{"num_hidden_layers": 15, "hidden_size": 224, "num_attention_heads": 4, "num_key_value_heads": 4, "head_dim": 64, "intermediate_size": 896, "vocab_size": 32768, "hidden_act": "gelu", "norm": "layernorm", "norm_place": "pre", "norm_eps": 1e-05, "positions": "learned", "qk_norm": false, "attn_scale": 0.125, "bias": "none", "tie_word_embeddings": true, "parallel_block": false, "extras": ["capped logits"], "init": "normal", "init_std_qkv": 0.0233, "init_std_o": 0.00425, "init_std_up": 0.0233, "init_std_down": 0.00425, "optimizer": "soap_variant", "learning_rate": 0.00355, "beta1": 0.95, "beta2": 0.99, "weight_decay": 0.06, "lr_head": 0.00595, "max_grad_norm": 1.0, "warmup_steps": 200, "schedule": "wsd", "decay_fraction": 0.807, "decay_shape": "pow", "final_lr_fraction": 0.02, "batch_tokens": 32768, "max_seq_len": 384, "doc_mask": true, "train_tokens": 253800000, "max_steps": 7746, "dataset": "wikipedia_en"}
Each number is 500 + 50 x the weight over its row's rms, rounded and kept within 0 to 999. Layers, rows and columns count from 0. Numbers have three digits each. The size before them is the row's rms in percent of the matrix's.

# up: layer 2 MLP up, 896x224, rms 0.117, rows 375-427, columns 0-55
# down: layer 2 MLP down (transposed), 896x224, rms 0.105, rows 375-426, columns 0-55
up375 091:488526516491391506516508517498485486478512612488434593405409528472525458487434508560503529549438399429454513534415471543456489450557617501473422543505478523478562472503
down375 095:458495513431553516458464579565541435502502428520442390497544493432554494494491487510401496444525572485538499588578507516442414483509368530501480530524531511465451477495
up376 100:568501506490506562464512581421512437557499445501520491526492510545464362458439412523566554533482448536517549552533505524426476489531504493482556545550498507532545511589
down376 099:558531503519479518498477394459544416517424479515434562571455505508496542498539530464535447494566447461473528570499423596502528551490497470607411478499413444481418523500
up377 108:460547502509583547498460557515458418423486423489503413511490467536497506533496513587506474537605518588581474462601466505501463522499467460555468611468582524504528541470
down377 116:532458585493588441521542413452518606627517504509359499495513484475525455507528417411582451499509508525412464557498519436484477492460434552467532433478431467438518409493
up378 111:487523420550508483514520465528522484407502480539567530504460548537469506481550544444462478548522575541458449544491530526532423583486546519494391514500439456571494448505
down378 107:466513480521562436552462466398522477456514520494508498498489544534544535484479491566502459451616543530438509564422546468481465504481588544431493523537375484479586454523
up379 097:485399545537519523522467550495489562498618459539511483564488481571523484449523509538575512546516432551419527568413420424541492518429511451533552517567467505444506507443
down379 103:533455434532471421459501466520543461487571482506539459491545470501473451461430408452579499502424609489470486514562403480544523530502456493557463467476565574496594551515
up380 095:540455507408467546491529533516458523453557495496594550606467551653474519478565515539550473528563494421595482456485519477546437501545507507538391504464531477522516474579
down380 090:441498465524580523538413506453487557511530559491477425441538502432536528503484511424510587491560538548390493484575507508470560514611564561447526456473506489586442503492
up381 095:543428524520490568466589609501526525501527410516456517487552617443457504474556405511551465465512440456520539466505437528467515556485493559529565515454577549453477487470
down381 089:483589508517618514497443389461524480573413407418506509486468531390504377534520529520486528560613569499443558519457546543451470520561473526455462485522510445513515515456
up382 094:463567510515371525521479468580488543491434577499535344509507462478465539508505445531447553540541494454502463520463428402517458516551395562445556413533554545456608488475
down382 107:585475557464387539489534532439576476508511455481484454586500426437553585500463558503438466488429580538506521508493487482596558521605505595490499494484523478565486554471
up383 101:554490525487434561476467487441450513546583433514436478435469488555544451549483427440600430480495496487556405487501536535543553536546457627453456516552490414419413484514
down383 100:514528416563432429549502442555506433533466553507517509554499493494536515560574510478520542558492555549457530557559465476487444493502536529524518503497501466510498574539
up384 094:511566508489441548509521535459394490569527529452550540495458458448455491416487479476495492519471513484558450522551474413590560547470568514457532489447453543446537509432
down384 093:499499551520562383539488451435591488499437508481530429531506458555482422455491481483466466553508542516439495505506450624532527471490452474506447514499481505570481514500
up385 106:487561506524413571494542564475495488472646507510480493448474451528494543441417422489481472527442482413483530490533457418513500490478508527499483461515446500512448521549
down385 091:545469487486507524446449452496545448465499554446554427519486589457561429557466463488457463566558484492515451451479383637500461446554446430560448445523511474456421424474
up386 092:436506510489560475473413468536403524456529560503484410497549493456537447471525370520450511473498604523421523490567481519585451493466537513482492525485405578485430409445
down386 098:593521483443373546528443564526473408511444515591458509553498461595529430547588518520548449500529575603538536551406451550444525506514613447482474536509567528512535447576
up387 092:569490592502476545463533435437603550474402562492498517448502521557456544447478475504448514519576512489532524510467583518500464457477516542526590608459460549522429438475
down387 095:530512552466497530558492494512521520524506492472533534398448589462525555494446379470436485546488470508605431466405632497450513490412507466588541534522411538474444511622
up388 122:399425561511459501486484492508566454560468507538451596450572510521555558498461480521509495454507521432487497537512532532562497536495392470464492477499381554486539480444
down388 116:543540505563540503489558466522523522465478525438558482443450466559554623451571492397472562540597598444484458429435500454467513448473402473488525592613497576481469561490
up389 081:488621568489504503520431494485427433428463525523550469425544514491473500592485546504576533515497460505508473536511506511518460530502456523493407502511524454474473581592
down389 087:489605491575519515523376518488446522413542416488531468608554435579489510465467450539524486500547467494452527551522436504464512476477470412431523483577442576481548586496
up390 100:446425509398491603468527485488579477451538426581513568498461522529560564496531559522486456550501477560467519415422381581512412527541488439425613498525574481487523504429
down390 101:505458536446464527525528508470463446549506497439408448508403401481551427519526459555525560441414436476524591485522476484452461528517487518554552499519460579484535534492
up391 116:439453532572512500563453534613493545451491504520486465556508470476468540440464520458552468469508547421511455549498470465444488451524580498495512577525549449531455524501
down391 114:393529482459564472476476504535356454488530589479502516526502530528427596588512508490506521455485528445562570562494468523488494403580536512491490482457550509478505537490
up392 091:458549516372455581362464478482477568494509555471550536534491439536548472496513528466522466481412523437426502564512475513454490488502399437535466484458537495454558456580
down392 096:421520512375561638487492492481498469499553504572549493489498566527432509464479440539575555493554551452558442482486589517487503535559466552508484530530556555473456485443
up393 092:561510520516469468504578547509466469461427498433466456535517511457555573453453491547503476581426412459546511495424512459472576564474538563491550561471478614535585498489
down393 105:430525484486467502542597551496501425481461509520412461593536560574572520611346503521481475560480462498457470431410504482429472427511464551540542522438511464587458466473
up394 105:470468501568493565473567540565494485495527589480539461356593573453469433504539467495523457403575595545440543493513544439583422560464403483531489498461563492492459554401
down394 105:428458543460469559511534509599528503527594444530545459524477482534496566444503519548471485432499559404519509479451514477564505538516509572465540548532511598523535557478
up395 105:448494564535501466593575531513430639510524497544489501568554528578472471460473429432454521405444498547433523451468532483476585513451562590490452551510541526438400448488
down395 112:543443549508564490476447416467549614586472477425448473453538514516549502482409512447513484481539572436441508539500502579522542565450469390450439560523511574482460436540
up396 123:431537568425475549499490450504564497431513551407490540481507420547593458521565604529445519590530448530547574427522421524471503463494502401454503448451523509575541535525
down396 111:541484455590455432516514417508558524520588551567479583489552560489477527446446505383522571582547522444486564549494477463472440456464552587680570446465415465517557447546
up397 120:479565544486469529494489488550493511422488608479492540433404524510538553482480504553497519533479516590452432439527510568440494561529478475408473537520527468490483534452
down397 110:614486495522470482502512529570447495577531523422505570391455519533518522573558372502496403459488539551603462505452470521518476504581535450558463509434478498539375528518
up398 099:584399509468493535490502446553515542467415447560536521472557531469573445481509493494464506513384550552509480421543509457543511629541515526443426543516503593531401572567
down398 104:482550457580420504548559545395591463491505527485494493467547454512486503508495478547445448467434551485589536531496472470521544488396465532497497573504506441557458491522
up399 102:458552511506399486560561564426524444534553514426484520486476487441484462561464453498609557517555492550454526502512496448516433450392546446521578492550588530466441525457
down399 099:466547386388494472485448518575404508518566388428496525494524493552495549441578521522529377446544516512485605566474492559357440482565473477487453401486501370542515419539
up400 094:563456566494415505498449487551527576501470561406518376521543420577486460551458479516529468488422580503549446574518488483473501474486553468406519508436495568391545497440
down400 090:480560519518554475458482506426495499546494552492485580527589585510437456490520518481498541498576488503481492475477554530503486441519530507500494546509484535629514536491
up401 098:412589558614491499520442495513583506400537486492510543556519411563623538525496505557505485571512459519541452487435514536484592468519556464538401579515520542459463522560
down401 097:468594567522497526496535446517500520475485461489544475602390413436538454471491507490626540518533480592563570479496539497461540513480489549483562541532519540554471429579
up402 088:525428437445493531464540532592443583511431501389519521420451494521494532521424530420453523558548535499582556520487518543476536503431444541613474428461508495409483502454
down402 093:547530435512432487488538590527434421479453531568451507482528478642495603477459529492506470423572418445482541483563544538490445484481533489471529506434489578464503479604
up403 097:509499469470500549563520535637521479500516520474570524545523499535516475541517588427468499525521525435487522569480499551550468467574454458399517530542478535607518469419
down403 104:487581480473491496566453465389555468487463464445578489440510484573516535479563566441463546406452415612533530411534515604509543520491486502493518492500474525552431430488
up404 090:438455515569488541533415485594519467495470506514470495625498466484499500574495508505460425478488623510601602466529515384586381532555453457554341498493535447472523533471
down404 098:499483451389542467537473576417450444486462531461492444620461552563452562548567456487494506449500548528441656386520502491521436525539398485526466529483489535553508515501
up405 084:491455561490430452521601486478340491474439428557479469442479490487463405550558439481506538496471535546484495522519486477572492488468415430476433447459519529444470479432
down405 084:443536524506530560506548505460504513504582512471478601498510512520547554435587557497454417505554449485554455466546527545577547499594475519484526476516493449533500479532
up406 100:575596414547506461372588486597400437450493503463535416512551564455513544524448492470461466444437528469524370516521478525470534517513520535473428537553581492459490388546
down406 098:472496479397531561508447465432525421505582591441497554408468439557455551465589514571486517521511395439461505506472513480581489534525524515534474554503517534450446514483
up407 109:454515493541508413522586530593504518507526445527539471519552534510406549490512514500418434475426465548563353481515489499479535613501508428536553453482489548376487520546
down407 112:423489539500501497515558470517549538635547392531501575526519462476445535504479504514384479434447533547513529480460504531567524525518499458582464513440525528554488550502
up408 095:558482422568437488525466480476469456519432536548508537596584403522528449583460473456460557445496519565527457520500496475595472454445535642469528444511497588458539475490
down408 088:495518563483497491518526459453478480462420499490552512482503564469498551370523488508489457478436412512473553463604444471478467537477527442474489578500523541518546582467
up409 092:580513547465451509497488485633464460469540417501589518497540627529466477418561461485500487547480557443601501510520531494531412498562508504510394490478468472447516511522
down409 096:600454516384557543496461527432552520479462432423528536500490413504524455484459487553520524378402524502546555563458476468424604480458604518475359440477439550517427520466
up410 087:501468506504512511471560482498415551490639477497424520624590469574480465467486531472474550477514473511435447604556446431516461547448390441472485578510501524436536550519
down410 086:374525458520430517536460405484647470575479459536502444496546463464514385539525542544487511486571487510548445573521435567500475470438458509538595472497486490601568452470
up411 118:576531593577526477463456531359508463497467468489558522533463557489539385458530498560461465467469498523503514423455476473485510578453522508417501568447446488510448436484
down411 110:588389481491537440478459505449499487522525478459447488359522496494536466541481544548515534482455483510451575468458579518451526496481466388491464462477496489561545441509
up412 091:519478500508441591535488615565556480457503437445495507492535495503533543495488500538559383457397551458423511614485469496449437457465453483601583506494525517440459483534
down412 085:498533399392458459543493592546493459623551461519557504464419555497559473453493535452540554535527591559563501680484487457482415456497468534578467495502457494485505541500
up413 134:502462510568545537375426575487518545431452563431493493528436537415481558505465412476526458503450488487533403582485442497361500532504480480601482558425446482532551558501
down413 131:494496486528500509571537561546387571531546492451519473526480455469527585535492473416508525454437582549599382545603560445387527526510512458488417560413514420500431530507
up414 090:466519476486620560422554502537481549538399442475615460519467547524454452514443524543424451477569553522463527474485540462549509466522525537493481471507455471513555556554
down414 093:482477528538475363512493493460514458514531527569460501530473547561651545394524503469501495507556393508440490499551584514504564567517461426524543511463488470482510547448
up415 101:536453515582453548423502415559428521427595471493527530496472557544446461530518541477500550561426525462507542444478535482501555556506528535465479572502530463496526515492
down415 099:523447491437526507443465561566582501529562543541469540430490451498495467544509471544526482569562559452411464448473536453510481565523440592489488528482513539627505511519
up416 092:580503417506399471499519531427533431505526630495467463534512570523446470548415466455567581514577493643597464467421501521515497465462503490515459487513468490452496540581
down416 097:373427508507434537514554407534590521415460465525565510449460504464481487518472512550505377475482515437531475428500470477617567509461536476476535482439456473507440608470
up417 122:547358441473477526517502478526476463453478477518486509485543468559544463534477509480424577452509584581478476574383425497594411462480543522493516526452503541483529551519
down417 126:464539527483575512466566493509516561556539537575458554594489412483462466589515450483580587515554498567483510469521443582541518371476477540520573513557590523413543487543
up418 088:600474512504403408579415448531504444536470566404523549545607528544538371574492457458450524555519501530566435433441462559476503474528429430580443516448497450571512570490
down418 106:512506511537560455434497529450478509527478501531582535522489422502551587489584517461485484556446474508621398522612529526443533424510649527502398524435544561411534514588
up419 090:520564506462437575509436544486484440482439510587512472485578514557466534472548510422461503573512476454472457431502482502479510548438523432484471474542519490493505422419
down419 090:501510428481519446558542463380522505511568470505470434553471543516425422484434523585561523464539507471402510516468580593538453494680522534460524609438487443499488473523
up420 086:473516570416444428534457426601411550463503483533443327454447534478462488404525501484511441493493446452530522511487500480533528536480412436387421568526425506506474489522
down420 090:477463422487498519457544469309449498498485504501496433426535446405566516485534482493467554456533438521558425484477391474442548473448511573501593533550517484421524532566
up421 107:487455486530451514522506525431493511501500519451538643479359447515584536524461552502476533514573464569543477504474547538491504524552476476525515527461507482441416498419
down421 111:622435426579445482437428526504517504501579536399460567484457522536432456494495589543491580492505493569485598508423552412475497471463473571455555437546515530475519523432
up422 154:504597495447464566385471504460429381527476447566525501524505443396488438572472470550491494379500543475415517528513525542434629475580533481459503508499484558581531614491
down422 160:538486470428483580520479479505480452503542500568477478544522479469491453559499591533477542441532551564417487437527523509365552390593536392451492493448467537538566471630
up423 088:430510529512535465461561541435520498503528513427473482589595596529448480537509447438527462506468415485492511604489410510508464520494531522551525480505485502482518588436
down423 093:413414561534550398511490521431426507451599460535488537478492448457481559486500513533450488535492430470479476519531465539566399391554580509585470431512521490526560519414
up424 110:516458537413578458506498526505467502453513491498506481459538566497474480497500545574458444498496471542546513512390489351528531443475397454501428538634490459447543462492
down424 107:471466579533429552533425510506553528515479537511438510556604605494484543371488534513513509407477547502448439460474411467456404489576458538531513494461513494561511491525
up425 079:468525498549434504458532537545544418472524459535466473467530510499500487477561444451443504510505475581497421490483476388518496459507523549443466462529535547506430593461
down425 085:396477510522464413525460485452498515448513615457452505467534544432516420514471573460562470542605483436448426420561416578406467495531497536501495509480507496390488540482
up426 111:501505480434445397379566403515462578489507449465490527524552518558511498540452505502495476512439454491517569536443430476511550520479428446501623599531466515488502521497
down426 102:506512454364527404466504529548507490544549502516489426463510560473496403518446397368505458497418550466470491494530544534592511545538538531557480512583516509562507440405
up427 106:499452527453551391474484509387579464625502519571484520494430437463526468461532464619532448564476531479508515418577495410483445460521500451485554557579556561498583564495